python train.py --num_hidden_layers=15 --hidden_size=192 --num_attention_heads=3 --num_key_value_heads=3 --head_dim=64 --intermediate_size=768 --vocab_size=512 --hidden_act="gelu" --norm="layernorm" --norm_place="pre" --norm_eps=1e-05 --positions="learned" --qk_norm=false --attn_scale=0.125 --bias="none" --tie_word_embeddings=true --parallel_block=false --init="normal" --init_std_qkv=0.0361 --init_std_o=0.00659 --init_std_up=0.0361 --init_std_down=0.00659 --optimizer="soap_variant" --learning_rate=0.0069 --beta1=0.95 --beta2=0.98 --weight_decay=0.043 --lr_head=0.0142 --max_grad_norm=0.5 --warmup_steps=200 --schedule="wsd" --decay_fraction=0.563 --decay_shape="linear" --final_lr_fraction=0.0 --batch_tokens=131072 --max_seq_len=1024 --doc_mask=false --train_tokens=500900000 --max_steps=3822 --dataset="wikipedia_en"
Each number is 128 + 24 x the weight over its row's rms, rounded and kept within 0 to 255. Layers, rows and columns count from 0. The size above them is the row's rms in percent of the matrix's.

# layer 4 MLP down (transposed), 768x192, rms 0.232, rows 72-88, columns 0-95
size [ 99 100 104 101  91 105  89 105  93 104  94  97  90 103  99 100  90]
[[128  97  60  89 148 171 153 138 129 154 121 106 135 117 160 180 163 132 124 177 129 145 135 131 139  97 114 145  91 146 126 118 169 127 137 123 151  87 134 162 104 148 207 102 165 154 114 136 117 129 120 154 153 138 136 100 143  83 131 139 149 125 142  95 131 161 114  98 156 127 135 140 154 107  82 118 117 123 167 102 138  99 137 124  79 139  79 126  91 106 105 112 128 126 148 180]
 [127 141 106 173 132 143 150 110 158 176 105 141 153 110 100 134 125 163 105 160 143  84 141 111 162 126 164 130 130 114 136 121 161 106  90 144 136 152 108 113  95 123 144 115 130 136 146 153 132 118 102 134 171 150 148 136 125 125 138 128 149 118 114 129 121 145 105 120 145 116 128 115 121 106 129 147 130 135 134 134 147 131 136 106  87 104 122 108  86 123 108 129 126 156 141 180]
 [101  65 112 112 149 129 123 151 128 180 156 104 113 109 116 120 140  93 105 170 150 114 132  97 150 130 115 146  89 164 137 126 112 153 136 124 139  91 163 137 111 156 113 153  95 146  87 164 148 121 135 148 159 112 126 143 118  87 120 139  93  75 145 139 163 123 145  99  91 132 123 128 115 119 136 142 101 116 137 140 180 108 169 131 116 144  86 148  91 144 144  70 182 135 113 129]
 [ 74  99 140 104  82 122 148 134 113 155 179 112 157 136 131 191 132 134 147 113 164 157 132 149  98 144 143 144 133 119  98 121 120 138 110 146 158 138 129 126 132 139 146 137  73  99  94 163 144 166 122 124 114 103 136 107 142 169 111 132 123 163 132 100 182 131 121  98 132 108 134 141 168 130 138 139 112 104 124 143 128 131 117 133 149 143 114 113 153 109 114 118  95 133 116 132]
 [153 112 132 113 120 115 114 125  62 128  72 109 141 104  92  95 113 119 106 158  85 127 118 137 145 140  82 177 138 119 123 164 145 146 118  95 112 144  97 111 134 151 157 189  74 110 112 128 130 115 107 108 121 127 132 129 134 125 112 101 124 151  96 140 149 107 112  62 150 115 162 122 129 118 127 144 122 147 140  89 134  91 131 124 129 144 135  93  80  88 141 112 149 111  94 131]
 [162 149 143 134 143 147 133 155 138 126 114 151 126  74 143 171  86 145 152 193 119 193 104 104 119 108  89 123 100  97 114 125 115 127 129 176 148 129 133 115 131 152 150 103 166 119  85 133 132 150 177 125 142 123  68 146 154 121  74 124 159 143  51 123 146  96 114 120 160 135 148 131 104 148 127 101 100 118 120 106 138 131 125 122 118 129 142 128 150 141 143 132 157 127 107 111]
 [130 147 123 137 163 155 116 158 141 138 141 132 142 124  86 156 112  98 119 129 128 187 127 149 114 121 121 117 138 146 104 131 118  94 120  89 136 130 148 128 128 149 175 126 137 118 151 102 101 122 163 130 119 130 118 125 162 112 140 155 158 121  97 156 117 107 130 110 118 110 187 106 118 153 116 136 117  75 156 115 132 158 151 135 133  92 133 153 104  72  77  99 180 100  89 142]
 [117  81 123 135 116  95 174 108 102 112 139 130  69 124 102 126 150 129 137 171 119 131 115 110 159 124 156 133 159 134 143 126  90 149 127 115 137 123 132 134 138 121 208 119 133 146 107  87  95 138 115 123 124 114  97 132 144 154 119 108 103 154  99 144 154 112 150 146 104 124 147 143 143 117 156 135 132 138 142 129 148 165 108 122  91 142 121 121 107  92 137 128 171 126 119 110]
 [104 121 158 152 130 146 117 134  96  99 155 132 125 140 172 109 138 108 147 158 142 116 139 133  99 104 138 101 138 152 129 128 131 124 142 122 137 144 103 135 116  59 149 132 159  76 137 161 126 122 119 140 156 142 144 106 146 125 157 107 151 149 131 137 159  83 111 127 124 169 112  97 130 143  87 134 141 127 141 132 118 111 129 163 132 159 160  94 143 173 155 100 126  98 115 106]
 [112 129  98 107 114 164 122 131 149 156 147  91 159 159 138 154 105  87 144 165 128 147  78 109 114 135 118 174 162  93 130 168 141 123 141 131 138 138  77 136  93 111 137 111 129  90 123 130 100 138  92 114 158 122 155 110 105 140 122 106 105 147 131 132 133 100 144 134 105 124  85 147  93  91 139 108  60 130  80 146  99 136 102 142 125 137 128 123 116  76  98 161 134 143  80 112]
 [139  93 158 108 130 131 127 130 113 126 152 107 125 139 122 170 152 112 152 141 126 141 150 169  88 102 109 110 120 159 158  90 142 158 141 141 101 120 155 135 165 130 163 155 131  89 153 150 165 124 110 141 140 118  93 118 174 132 155 124 111 124 126 124 109  98 105 138 119 164 180  92 141 120 129 140  75 139 148 159 107 140 181 168 108  91 141 146 121 113 110 128 172 151 117 136]
 [138 140 121 138 110 101 117 150 110 132 124 147 122 133 134 122 154 144  90 123 123 134 149 147 114 108 128 138 133  90  97 128 166 106 141  73 173 154 102 140 116 109 126 107  70 115  95  99 110 140 163 110 131 136 149 146 115  63 145 141  99 133 139 145 137 132 119 165 169 133 124  50 136 172 113 150 142 110  85  98 149 135 108 144 134 119  90  91  98  96 119 138 148  94 142 136]
 [135 153 150 126 115 146 136 156  87 170 149 136 103 131 114 145 109 116 137 135 154 137  98 155 118 112  96 116 100 175 102 111 111 141 117 167 139 132 126 116 150 145 153 150  68 124 156 104 157 141 110 140 130 136 163 130 144 165 112 118 127  77 131 106 175  80 137 134 155 159 133 142 148 103  94 142 126  88 163 135 125 127 140 147 146 159  87  81 158 132  77 115 150 124 133 124]
 [ 91  86 181 102 155 127  92 114 184 125 106 130 116 125 133 111 127 129 149 141 139 131 132 142 110  84 148 169 134  69 136 118 147 149 112 109 122 125 109  84 106 137 105 145  99 138 128 131 110 137 120 123 173 112 107 123  94 149 175 162 126 166  87 159 133 138 160 143 123 126 106 132 146 129  79 118 193 109 117 126 127 166 117 139 137 126  94 121 180 111 140 164 122 113 129 143]
 [147 135 143 127 109 118 153  79 155 127  88 146 122 153 119 115 116 121 123 121 156 176 135 129 111 109 149 147 148 147 137 125 104 149  90 159 178 123 127 159  85 125 109 121 127 100 168 135  82  81 167 126  99 129  84 111 103 127  91 107 112 137 168  96  96 123  95 134 122 146 151 142 110  97 120 138 110 153 134 105 102 156  87  86 120  80 119 162 145 105 170 196 107 119  95 106]
 [124 128  86 150 115 131 136 163 153 118 132 137 147  95  54 133 147 136 159 143 114 115 102 133 143 109 118 115 101  83 148 123 162 147 137 149 136 150 123 142 128 133 146 126 152 163 102 141 154  84 138 152 121 119 155 129 102 122 115 156 122 157  88 134 122 167 152 121 137 151 144 129 186 102  92 116 115 118 139 123 135 139  90 120 120 141 113 135 162 116 116 130 113 103 149 117]
 [126 142 140 131 106 105 100 127 133 123 117 165 139 130  99 127 159 131 172 114 134 129  93 142 112 102 152 108 144 120 113 117 125 131 107 116 119  81 159 113 124 122 124 137 106 122 126 148 150 168 122 189 144  84 134 148 154 108 171  95  91 122 110  96 136 137 146 144  73 116 142 123 112 105 144 135 136 113 135 150 131 155  99 153 114 163  94 149 100 102 146 138 164 124 116 126]]
# layer 4 MLP up, 768x192, rms 0.263, rows 73-88, columns 0-95
size [ 81  99  96  95 108 102 113  96 102  98  96 105 100  94  94  90]
[[130 115 126 122 138  78 149 163  96 125  93 116  97 129 103 144 177 119 111  94 106 106 134 131 110 149 134 138 145 122 130 103 165 100 131 117 115 118 165 143 116 127 131 126  90 123 129 143 101 137 138 155  91 145 112 125 109 161 105 167 141  89 119 108 138 126 129 176 158 131 125 118 135 121 100 103 163 136 167 149 134 106 121  70 128 107 123 146 114 159 132 162  92 108 152 117]
 [ 83 118 166 139 101 143 117  97 143 165 154 150 137 147  84 132 143 154 150 113 149 184 103 146 127 115 152 111 141 119 126  72 132 146  83 183 101 149 166 147 113 136 138 125 167 126 114  97 155 108 162 125 118 160 113 139 104 107 105 120 125 174 110 114 135 135 112 152 175  71 133  95 128 133 133 136 130 125 126 127 120 149 114 107 132 126 121 115 124 148 125 173 119 126 187  80]
 [121 128 135 105 112 104 106 143 130 126 145 132 118 120 117 130 151 147 108 123  93  69 148 131 147 124 154  67 141 126 132 119 122 179 152 155 102 108 198 176 142 125 165 132 131 129  92 152 114 117 134 153 109 150 144 120 169 100 163 145 107 107 115 131 114 128 155  70 127 149 103 140 143 169  88 170 110 132 138 137 121 110 160  90 131 124 104 170 179 131 130 115 133 118 157 101]
 [125 142 125 189 129 141 123 161  94 131 143 141 141 172  80 141 112 135  83 157 142 129 128 129 154 117 139 139 125 145 133 141 126 181 108 108 130 130 139  82 148 136  99 145 125 143 123 132  55 122 150 104 117 142 122 128 115  90  87 148  95 120 107 144 170  98  68  92 114 132 131 124 154 147 137 111 160 169 113 146 121 114 169 134  71 119 153 135 136 150 103 139 122 154 127 147]
 [109 101 143 167  86 147 174 122 137 140 112  98  87 150 141 133 124 141 155  93 130 137 108 115 102 156 118 137 117 155  97 126 150 166 106 123 133 141 133 179 147 146 126 112  79 121 150 119 138  91 138 152 140 127 155  88  87 140 164 133 150 128 137 147 108  98 117 144 153 114 142 153 144  79 126 116 128 198 135  80 143 138 187 105 105  74 114 110 166 147 143 143 110 137 123 162]
 [109 150 118 112 117 124 138 121 179 130 115 147 156 102 110 137 162  89 145 132 133 145 138 116 145 148  86 140 147 115 127 125 142 103 126 126 138 106 163  96 139 176 167 109 163 105 142 144 104  91 151 115 165 140 119 154 113 168 137 157 135 140 102 129 147  96  98 123 102 100 155  89  97 143 141 129 126 118 103 114 158 132 142 102 120 107 164 111 106 127 120 126 127 139 136 143]
 [ 98 129 181 134  80 104 146 125 143 127 146 164  68 150 160  70 132 143 178 139 140 107 130 128 139 103 137 110 111 139 147 140 136 158 100 133 146 126 136 117 138 144 189 136 108 139 131 115  62 119 137 127 118 140  58 136 128 153 126 122  86 157 127 152 129 104 137 126  92 130 133 156 127 123 130 137 129 159 101 112 156 140 142 123 118 134 143 122 167 154 130 114 114 138 132 134]
 [107 151  86 129 143 113 122 131 169 146 137 144 143 147  86 166 150 167 148 102 128 147  81 118 132 121 126 114 121 120 122 161 137 136 188 110 124 138 104 124 130 150 100 134 130 121 131 123 146 134 153 126 122 137 126 166 154 137 123 115 112 132 126 162 122 157 118 175 123  75 129 127 102 126 126 132 121 112  84  95 158 140 101 115 158 126 128 110 120 120 164 117 110 108 167 187]
 [121 135 144 115 113 109  97 132 134 105 126 126 136 156  99 118 155 144 130 150 151 139 113 139 133 155 157 119  29 117 127 136 134 178 128 150 129  70 165 130 130 152  90 144 146 167 111  93 159 125 116 124  80 127 130 105 180 131 138 168  93  86 139 141  85 137 147 132  89  96 171 133 113 119  93 113 126 174 151 103 131 110 109 119  94 143 157 136 146 157 106 124 101 113 190 133]
 [101 140 147 122 135 122  99 126 139 109 122 144 134 150 160 174 136 133 117 137 141 116 118  99 146 157 149 121 135  81 110 115 136 101 121 131 184 101 120  96 144 143 118 129 111 110 125 168 122 160 166 131 153 166 127  89 113 106  62 148 138 153 117 141 117 161 159 132 115 125 128 138 112 138 123 104 118 151 122 104 179 141 100 124 109 124 148 125 149 151 130 117 167 145 100 144]
 [117  82  68 146 147 132 160 127 138 141 114 140 130 106 146 157 113 115 154  97 114 150 162 116 140 148 115 151 114 121 128  88  73 103 107 147  85 103  86 119 126 156 170 136 189  65 163 117 143 123 128 140 156 121 128 134 170 104 120  61 154 119 128  95 116 114 136 163 142 112 121 159 115 147 144 114 136 135 130 121 128 159 166 137  88 150 153 143 125 168 127 124 120 153 160 120]
 [117 118 131 136 149  98 141  93 140  81  93 128  92 126 164 145 159 154 140 131 105 124 144  94 147 124 159 157 186 102 126 112 172 126 190 114 110 105 154 111 137 105 100 118 154 142 121 137 143 113 121 123 148 115 114 120 143  82 128 142 121 142 132 153 115 159 117 102  88 101 140 134 121 120 153 105 131 160 132 173 140 145 102 117 119  94 172 156  76 125 155 120 121 133 106 130]
 [103 124 157 158 118  94 134 177 116 185 121 162 141 169 158 144 107 171 139 125 108 101 143 156 120 137 150 115 103 128 126  94  77  97 160 133 118 135 121 102  99  87 109  85 158  92 120 141 164 167 113 157  71 141 129 124 157 121  83 152 102 118 113 100 131 134 154 123 126 125 127 114 102 120 175 106 139 138 128 155 132 120 118 137 140 111 153 163 147 173 142  89 146  89 152 146]
 [157  83  87 151 133 144  66 151 131 144 152 154 158 129 158 155 156  91 121 142 114 140 154 164 140 119 133 141 116 130 118  76 123 118 151 127 103 168 150 127 124 123 143 109 119  96 111  95 150 117 132 120  99 128 135 155 156 156 156 150 114 139 142 183 126 135 130 108 156 140 135 107 166 154 124 127 138 124 151 116 131  99 147 144 101 117 139 102 117 126 121 107 114 113 100 127]
 [175 128 153 112 109 170 134 175 167 144 135 100 124 111 177 136 148 156  92 133 183 154 136 135  98 123 126 114 129 114 132 148 110 115 129 119 114 134 122 153 122 143 143 139  99 115 201 115 135 112 147 107 100 119 107 110 116  54 111 118 113 157 135 123 152 113 113 154 113 100 136 147  95  82 138  71 136 105 148  78  89 136 105 158 101 144 125  77 118 159 142 113 112  91 126 124]
 [144 165 130  95 148 107 152 138 155  79 141 146 111 131 113 143 100 112 174 144 143 114 129 133 111 157 130 155  73 163 142 128 136  92 124 112 130 128 129 149  98 119 154 151 143 110 162 164 113 132 136 141 117 106 140 100 105 144 134 120 161 123  99 130 120  98 121 155 157 151 119 152 111 152 139  48 115 122 135 123 130 128 133 170 109 102 128 125 145 169 132 113 152 159 108  90]]